Weights of a small GPT-style language model, trained from scratch on English Wikipedia: 3 heads of 32, MLP 384 GELU.
Each number is 50 + 12 x the weight over the matrix's rms, rounded and kept within 0 to 99. Layers, rows and columns count from 0.

# layer 5 MLP down (transposed), 384x96, rms 0.145, rows 141-157, columns 0-95
29 61 45 45 74 64 50 39 46 58 21 63 30 37 84 54 53 37 48 29 33 66 44 53 47 61 61 67 25 42 70 43 54 56 39 72 51 49 53 18 48 32 40 46 55 79 48 65 70 48 40 42 84 54 66 51 51 64 64 49 65 50 48 49 58 48 58 33 63 46 42 50 58 32 64 32 46 56 46 57 51 49 47 36 50 49 55 51 30 47 41 54 50 42 46 41
60 56 55 34 41 47 51 49 72 39 53 39 51 63 61 36 69 60 55 50 26 44 54 58 62 68 55 82 64 41 24 56 45 35 47 65 52 58 44 56 55 28 38 45 13 59 53 57 40 55 40 48 62 54 45 53 46 68 53 36 62 51 56 53 53 45 49 51 46 69 57 49 26 53 39 40 46 48 35 53 59 71 52 54 54 43 46 31 52 72 49 48 67 49 57 52
67 44 23 49 51 51 53 44 54 41 49 50 61 47 43 54 44 73 37 67 56 20 48 55 39 43 55 39 70 45 37 44 77 51 51 50 26 47 41 49 49 57 52 56 47 52 62 57 41 71 47 33 80 74 57 30 34 54 45 27 37 25 46 32 44 37 47 67 61 70 31 49 65 50 50 52 38 57 68 64 37 48 51 58 39 34 27 23 43 57 53 42 43 53 27 46
57 55 25 50 35 40 63 23 26 38 58 61 62 56 59 49 57 34 58 51 57 55 54 38 42 47 37 26 57 69 38 32 41 39 34 47 79 39 27 55 48 63 33 68 43 63 51 54 47 54 42 55 34 45 49 43 44 50 74 54 46 34 44 46 41 43 51 69 47 46 30 46 69 50 42 42 85 58 33 62 66 52 40 63 68 64 62 37 52 44 55 40 56 50 55 56
46 57 39 49 59 64 57 50 59 29 75 54 31 52 31 55 46 61 36 40 63 69 48 26 49 50 45 55 72 47 60 42 68 37 42 56 59 61 64 66 46 40 63 33 45 80 82 50 53 54 67 53 56 58 64 39 51 49 42 58 40 61 58 68 47 32 42 66 60 46 54 62 55 35 40 71 37 35 08 49 28 58 41 41 54 65 72 73 40 34 45 33 52 51 61 53
61 52 38 60 47 47 41 35 48 73 66 67 59 77 53 40 44 59 32 57 55 48 27 59 42 53 38 18 56 57 43 47 56 49 57 46 51 47 42 56 60 49 52 45 36 46 48 71 59 50 53 49 37 64 34 64 66 53 51 58 53 41 36 52 46 76 41 30 32 61 31 73 38 42 53 47 42 49 76 60 49 46 51 46 51 29 48 59 46 46 60 47 72 55 59 54
46 48 38 61 66 42 49 61 50 56 66 47 60 42 39 52 57 42 51 66 70 60 43 42 22 13 77 61 56 23 40 45 41 56 54 35 72 48 45 44 38 44 54 41 72 24 37 76 33 52 52 16 43 77 65 50 37 41 57 13 49 59 60 33 43 53 63 48 41 39 59 52 35 59 54 41 31 50 63 69 46 68 49 48 50 34 45 15 67 61 54 26 60 53 55 62
46 50 71 44 53 72 92 35 60 58 31 23 64 69 66 38 37 38 52 56 55 44 47 47 51 69 40 37 54 36 48 46 42 59 37 47 29 69 60 30 46 38 59 51 29 49 36 53 68 66 39 64 52 28 53 61 17 43 46 38 51 55 43 23 69 47 36 89 48 50 59 30 36 69 59 25 40 53 39 55 53 84 70 62 18 66 57 35 62 40 46 18 62 68 53 58
50 52 50 58 38 71 62 55 38 58 74 45 43 51 49 46 72 66 66 50 39 57 49 57 59 45 52 62 49 65 48 59 40 60 47 35 42 39 34 55 52 41 59 35 50 40 49 67 55 61 52 57 41 43 85 58 53 53 44 42 44 52 63 64 51 47 46 64 48 57 61 64 56 68 40 23 71 80 72 42 42 32 53 45 47 61 37 46 58 71 53 32 57 54 52 41
33 40 39 62 44 52 59 18 44 50 72 54 49 53 63 41 40 43 41 70 35 27 64 45 37 41 64 29 64 56 41 56 46 66 47 47 58 56 54 60 65 42 59 53 65 67 71 50 45 40 50 48 47 53 58 52 42 48 60 56 58 53 59 39 58 38 51 69 49 35 40 60 65 57 39 39 50 51 52 58 60 48 34 37 40 43 60 45 34 40 56 27 29 36 45 45
53 51 42 56 52 51 45 43 46 50 55 60 56 63 53 44 54 59 27 56 56 68 42 53 52 54 52 38 84 31 39 46 40 43 58 65 48 52 54 44 52 57 43 51 71 49 41 46 39 55 53 75 67 49 68 47 48 59 62 49 38 61 51 31 76 62 55 49 56 47 38 56 28 55 61 54 50 34 30 64 29 62 73 48 49 42 61 36 37 59 38 62 41 52 70 49
57 51 57 36 51 53 66 68 60 62 51 33 55 48 41 60 61 66 69 61 48 68 63 44 71 38 35 46 46 53 65 44 39 41 54 70 49 60 54 41 64 54 55 54 57 27 64 40 56 41 50 50 45 54 41 42 38 65 56 53 62 44 48 41 64 54 52 38 46 64 51 57 49 55 31 50 39 51 37 44 45 59 56 47 56 41 61 32 32 40 58 46 47 61 44 47
51 54 50 82 25 39 38 53 54 70 60 48 56 38 46 42 55 33 53 40 42 47 43 59 51 41 56 58 48 49 67 39 54 58 56 34 54 36 36 55 62 56 45 60 46 60 58 54 54 58 54 59 61 52 49 49 54 36 41 20 50 51 51 46 53 39 49 60 52 49 54 46 39 71 56 38 59 45 32 57 60 42 48 38 58 57 36 63 52 49 43 50 44 46 42 58
54 53 58 55 44 58 50 59 37 56 54 57 44 51 61 61 44 35 53 53 53 67 62 82 49 50 51 51 53 32 67 58 39 60 54 52 45 54 53 62 61 55 62 46 57 41 49 61 62 52 45 55 43 48 35 73 67 37 55 57 64 51 55 43 61 51 58 48 44 49 47 55 29 83 53 49 56 48 65 59 58 39 41 60 50 60 58 48 46 49 45 60 51 62 54 51
41 46 51 51 45 31 58 39 11 37 63 57 66 39 34 43 58 66 51 59 45 33 33 35 43 41 59 48 37 51 39 40 62 45 56 41 52 38 57 41 14 40 62 46 46 35 32 46 57 51 54 36 54 38 49 36 49 58 47 32 40 39 48 50 47 47 40 66 34 33 38 47 46 76 52 34 53 40 57 48 55 41 49 50 49 57 32 40 42 50 59 41 36 57 40 21
45 46 57 30 62 68 47 30 66 65 29 51 67 41 44 56 37 73 54 30 55 55 41 44 41 71 47 73 45 54 65 43 54 54 44 43 58 60 65 36 69 48 73 71 48 54 34 40 34 34 50 42 59 41 41 53 69 69 62 55 61 46 47 65 50 45 22 48 47 57 42 48 35 46 69 55 56 38 45 44 52 36 39 38 46 55 46 54 47 62 47 49 40 48 37 43
58 54 54 54 45 69 44 48 57 44 61 32 62 47 61 68 42 42 63 73 56 57 56 46 39 57 46 55 56 58 63 49 66 52 57 48 42 32 53 49 45 59 58 44 59 72 62 32 60 53 71 45 53 43 53 44 45 71 36 35 56 34 51 52 50 43 61 68 44 42 51 63 70 61 44 40 42 45 57 51 54 52 56 42 47 58 57 55 55 55 48 54 46 54 49 50
# layer 5 MLP up, 384x96, rms 0.16, rows 142-158, columns 0-95
21 37 68 43 51 51 44 68 37 45 51 49 49 47 38 40 59 51 61 61 48 43 40 48 41 55 66 38 49 65 67 40 50 65 57 61 45 41 41 33 56 41 71 47 51 41 59 53 52 51 38 51 61 44 46 34 57 47 59 63 49 56 51 64 47 58 60 64 86 38 60 59 59 44 46 38 59 57 63 60 69 36 57 35 43 43 53 78 27 58 52 47 47 53 35 38
67 50 68 48 59 41 58 60 55 38 52 61 53 72 49 61 36 49 61 53 45 44 59 26 71 62 33 56 20 53 56 49 55 45 73 39 63 42 35 43 44 34 25 45 60 72 51 39 45 67 59 44 50 27 55 61 50 45 53 57 77 47 36 28 54 41 38 60 67 67 63 42 44 55 53 67 35 93 43 55 47 50 46 54 44 49 61 44 56 37 63 40 55 50 38 25
44 44 33 46 46 34 37 31 28 50 23 40 46 37 49 58 40 45 45 59 46 41 47 71 59 42 48 45 23 53 43 34 32 27 41 36 28 59 41 58 42 24 40 60 42 52 72 61 42 60 67 59 45 50 63 57 62 29 54 47 38 63 42 52 33 71 54 64 47 30 52 46 35 51 60 38 58 64 56 56 68 37 52 52 39 32 68 47 53 40 43 54 49 34 75 55
66 37 55 40 35 35 26 41 43 44 22 47 46 29 61 51 44 46 56 58 44 42 54 75 69 75 73 51 57 34 52 48 26 53 61 85 63 49 54 48 64 52 48 53 48 26 49 47 38 52 53 49 64 42 66 44 36 55 47 72 61 56 16 55 37 44 53 51 50 42 26 38 66 39 75 20 47 55 67 68 55 26 46 48 43 23 59 57 41 43 47 76 63 51 64 42
55 46 58 51 59 43 43 52 43 55 47 35 26 41 24 45 71 37 46 44 40 50 51 55 38 65 71 66 48 50 47 66 40 34 56 36 54 46 47 38 57 66 47 81 48 41 40 45 49 41 42 66 43 63 55 73 63 52 52 50 58 55 53 51 55 39 55 51 62 53 59 69 39 58 63 77 53 38 29 39 50 43 45 60 49 45 28 52 48 51 48 63 49 55 84 32
47 39 62 45 34 69 56 53 43 70 57 68 50 31 64 43 69 44 53 38 70 55 43 34 24 53 31 27 49 23 39 41 62 53 54 66 40 44 39 71 37 48 47 59 53 38 76 52 38 59 43 30 40 39 44 35 54 43 47 52 64 48 28 42 89 43 52 57 47 65 42 43 62 33 47 46 61 62 64 44 18 63 44 62 39 51 57 25 45 38 47 54 65 20 41 14
38 58 55 57 24 31 71 58 48 52 59 55 57 62 41 65 37 24 47 56 48 58 57 31 49 86 68 33 47 63 22 50 57 32 47 54 72 51 50 45 66 70 81 58 31 28 34 19 45 52 36 67 69 58 51 56 53 70 55 53 67 51 41 48 53 53 62 42 64 49 57 47 22 52 63 36 40 49 51 59 43 47 56 46 54 52 71 39 54 53 63 52 25 65 43 54
55 72 49 48 73 49 37 46 64 43 33 30 35 56 45 49 51 29 42 56 56 29 59 40 43 60 60 43 31 25 45 47 54 48 46 70 66 59 34 42 49 41 64 59 60 50 63 59 39 58 50 65 40 72 26 65 52 46 57 74 53 54 41 44 34 54 39 41 46 41 42 50 33 45 46 58 51 46 54 50 20 71 44 47 27 47 58 33 57 38 58 50 52 62 69 51
53 21 55 37 44 63 44 53 69 63 32 46 50 46 50 54 51 40 63 51 69 53 69 50 30 58 34 49 50 43 52 39 49 57 45 27 41 53 46 44 58 43 62 38 44 38 45 50 38 57 59 68 57 42 57 50 57 51 49 53 68 35 30 56 33 36 46 47 43 43 33 39 56 50 36 69 45 65 56 46 56 55 49 44 61 25 38 39 49 55 61 75 62 53 69 42
55 28 70 61 64 38 33 21 49 45 38 53 47 46 39 62 51 42 36 58 68 74 32 52 45 52 62 43 61 46 52 71 37 62 71 52 66 59 47 66 55 74 30 63 44 45 40 64 39 57 64 54 64 50 54 46 44 50 43 39 54 51 59 48 50 76 61 47 46 45 43 28 55 75 51 32 45 33 55 43 39 42 52 41 63 48 58 42 44 43 51 64 42 49 45 37
36 57 30 43 51 42 46 31 54 57 37 67 51 60 43 35 57 45 32 67 46 22 41 66 37 51 51 52 55 27 45 71 60 50 47 52 36 60 43 56 35 52 65 61 54 46 47 56 57 57 56 71 52 49 49 56 45 66 47 44 41 39 51 51 38 57 51 72 69 51 60 47 51 44 48 67 47 41 51 43 51 73 58 56 61 55 49 54 63 53 44 46 57 34 48 67
54 47 43 42 63 45 62 57 54 33 33 49 11 69 54 50 35 49 44 70 56 52 39 24 53 48 51 43 59 54 32 41 61 36 47 47 69 49 53 58 49 61 55 61 61 46 72 40 59 55 62 47 55 50 62 80 54 47 54 66 50 46 52 54 68 45 50 55 59 40 47 54 54 44 62 81 52 55 32 24 56 57 52 67 37 45 37 55 46 41 45 58 39 59 70 49
44 55 44 46 08 53 51 58 54 38 52 45 63 57 50 35 44 51 45 55 55 29 43 30 51 51 46 55 41 50 58 45 48 44 57 59 60 41 52 45 66 57 44 65 33 63 40 42 48 40 64 46 49 49 71 44 45 50 43 43 52 41 42 31 51 64 41 67 69 44 45 68 54 25 42 44 45 61 45 40 65 59 55 46 65 49 16 48 66 32 69 30 54 39 69 54
44 38 71 45 36 52 57 57 64 62 37 29 54 60 72 33 44 72 41 54 42 42 50 37 64 62 36 36 65 51 64 57 48 57 39 55 37 63 40 40 64 56 38 54 56 51 50 43 46 36 31 45 46 48 56 47 61 50 50 59 54 54 46 54 45 40 66 44 73 66 59 66 60 16 61 67 63 45 59 54 29 57 41 75 24 55 68 50 34 61 59 51 64 44 48 58
41 60 47 35 36 34 38 61 21 57 52 58 45 50 19 67 63 45 39 39 63 73 43 37 27 50 55 52 31 48 68 38 61 56 33 62 59 39 72 48 40 30 56 78 48 77 51 54 47 47 47 56 27 50 43 33 24 64 54 47 46 35 55 60 56 48 37 68 66 54 71 60 52 42 19 66 33 22 41 30 62 55 36 47 50 50 50 32 62 29 32 45 38 45 33 58
44 47 39 47 51 36 52 43 40 44 40 39 39 50 46 49 45 62 51 58 50 40 43 58 52 49 45 49 49 42 16 56 48 44 51 41 54 39 41 44 52 44 37 48 31 59 46 58 56 52 47 49 47 52 42 64 56 35 25 50 51 63 53 59 45 52 56 43 45 47 46 51 31 48 60 51 46 46 55 47 53 53 59 63 47 29 34 46 45 57 60 47 52 40 57 34
48 35 41 49 43 26 36 73 35 59 57 32 32 58 51 38 62 55 50 49 42 40 43 39 54 30 44 72 37 63 51 70 65 50 36 42 61 54 44 71 45 42 65 52 61 58 51 36 55 50 56 43 39 51 39 49 51 54 52 51 56 61 52 45 35 44 44 60 70 35 53 54 53 47 47 75 44 61 35 38 67 40 54 47 48 53 16 60 55 55 46 38 51 58 28 67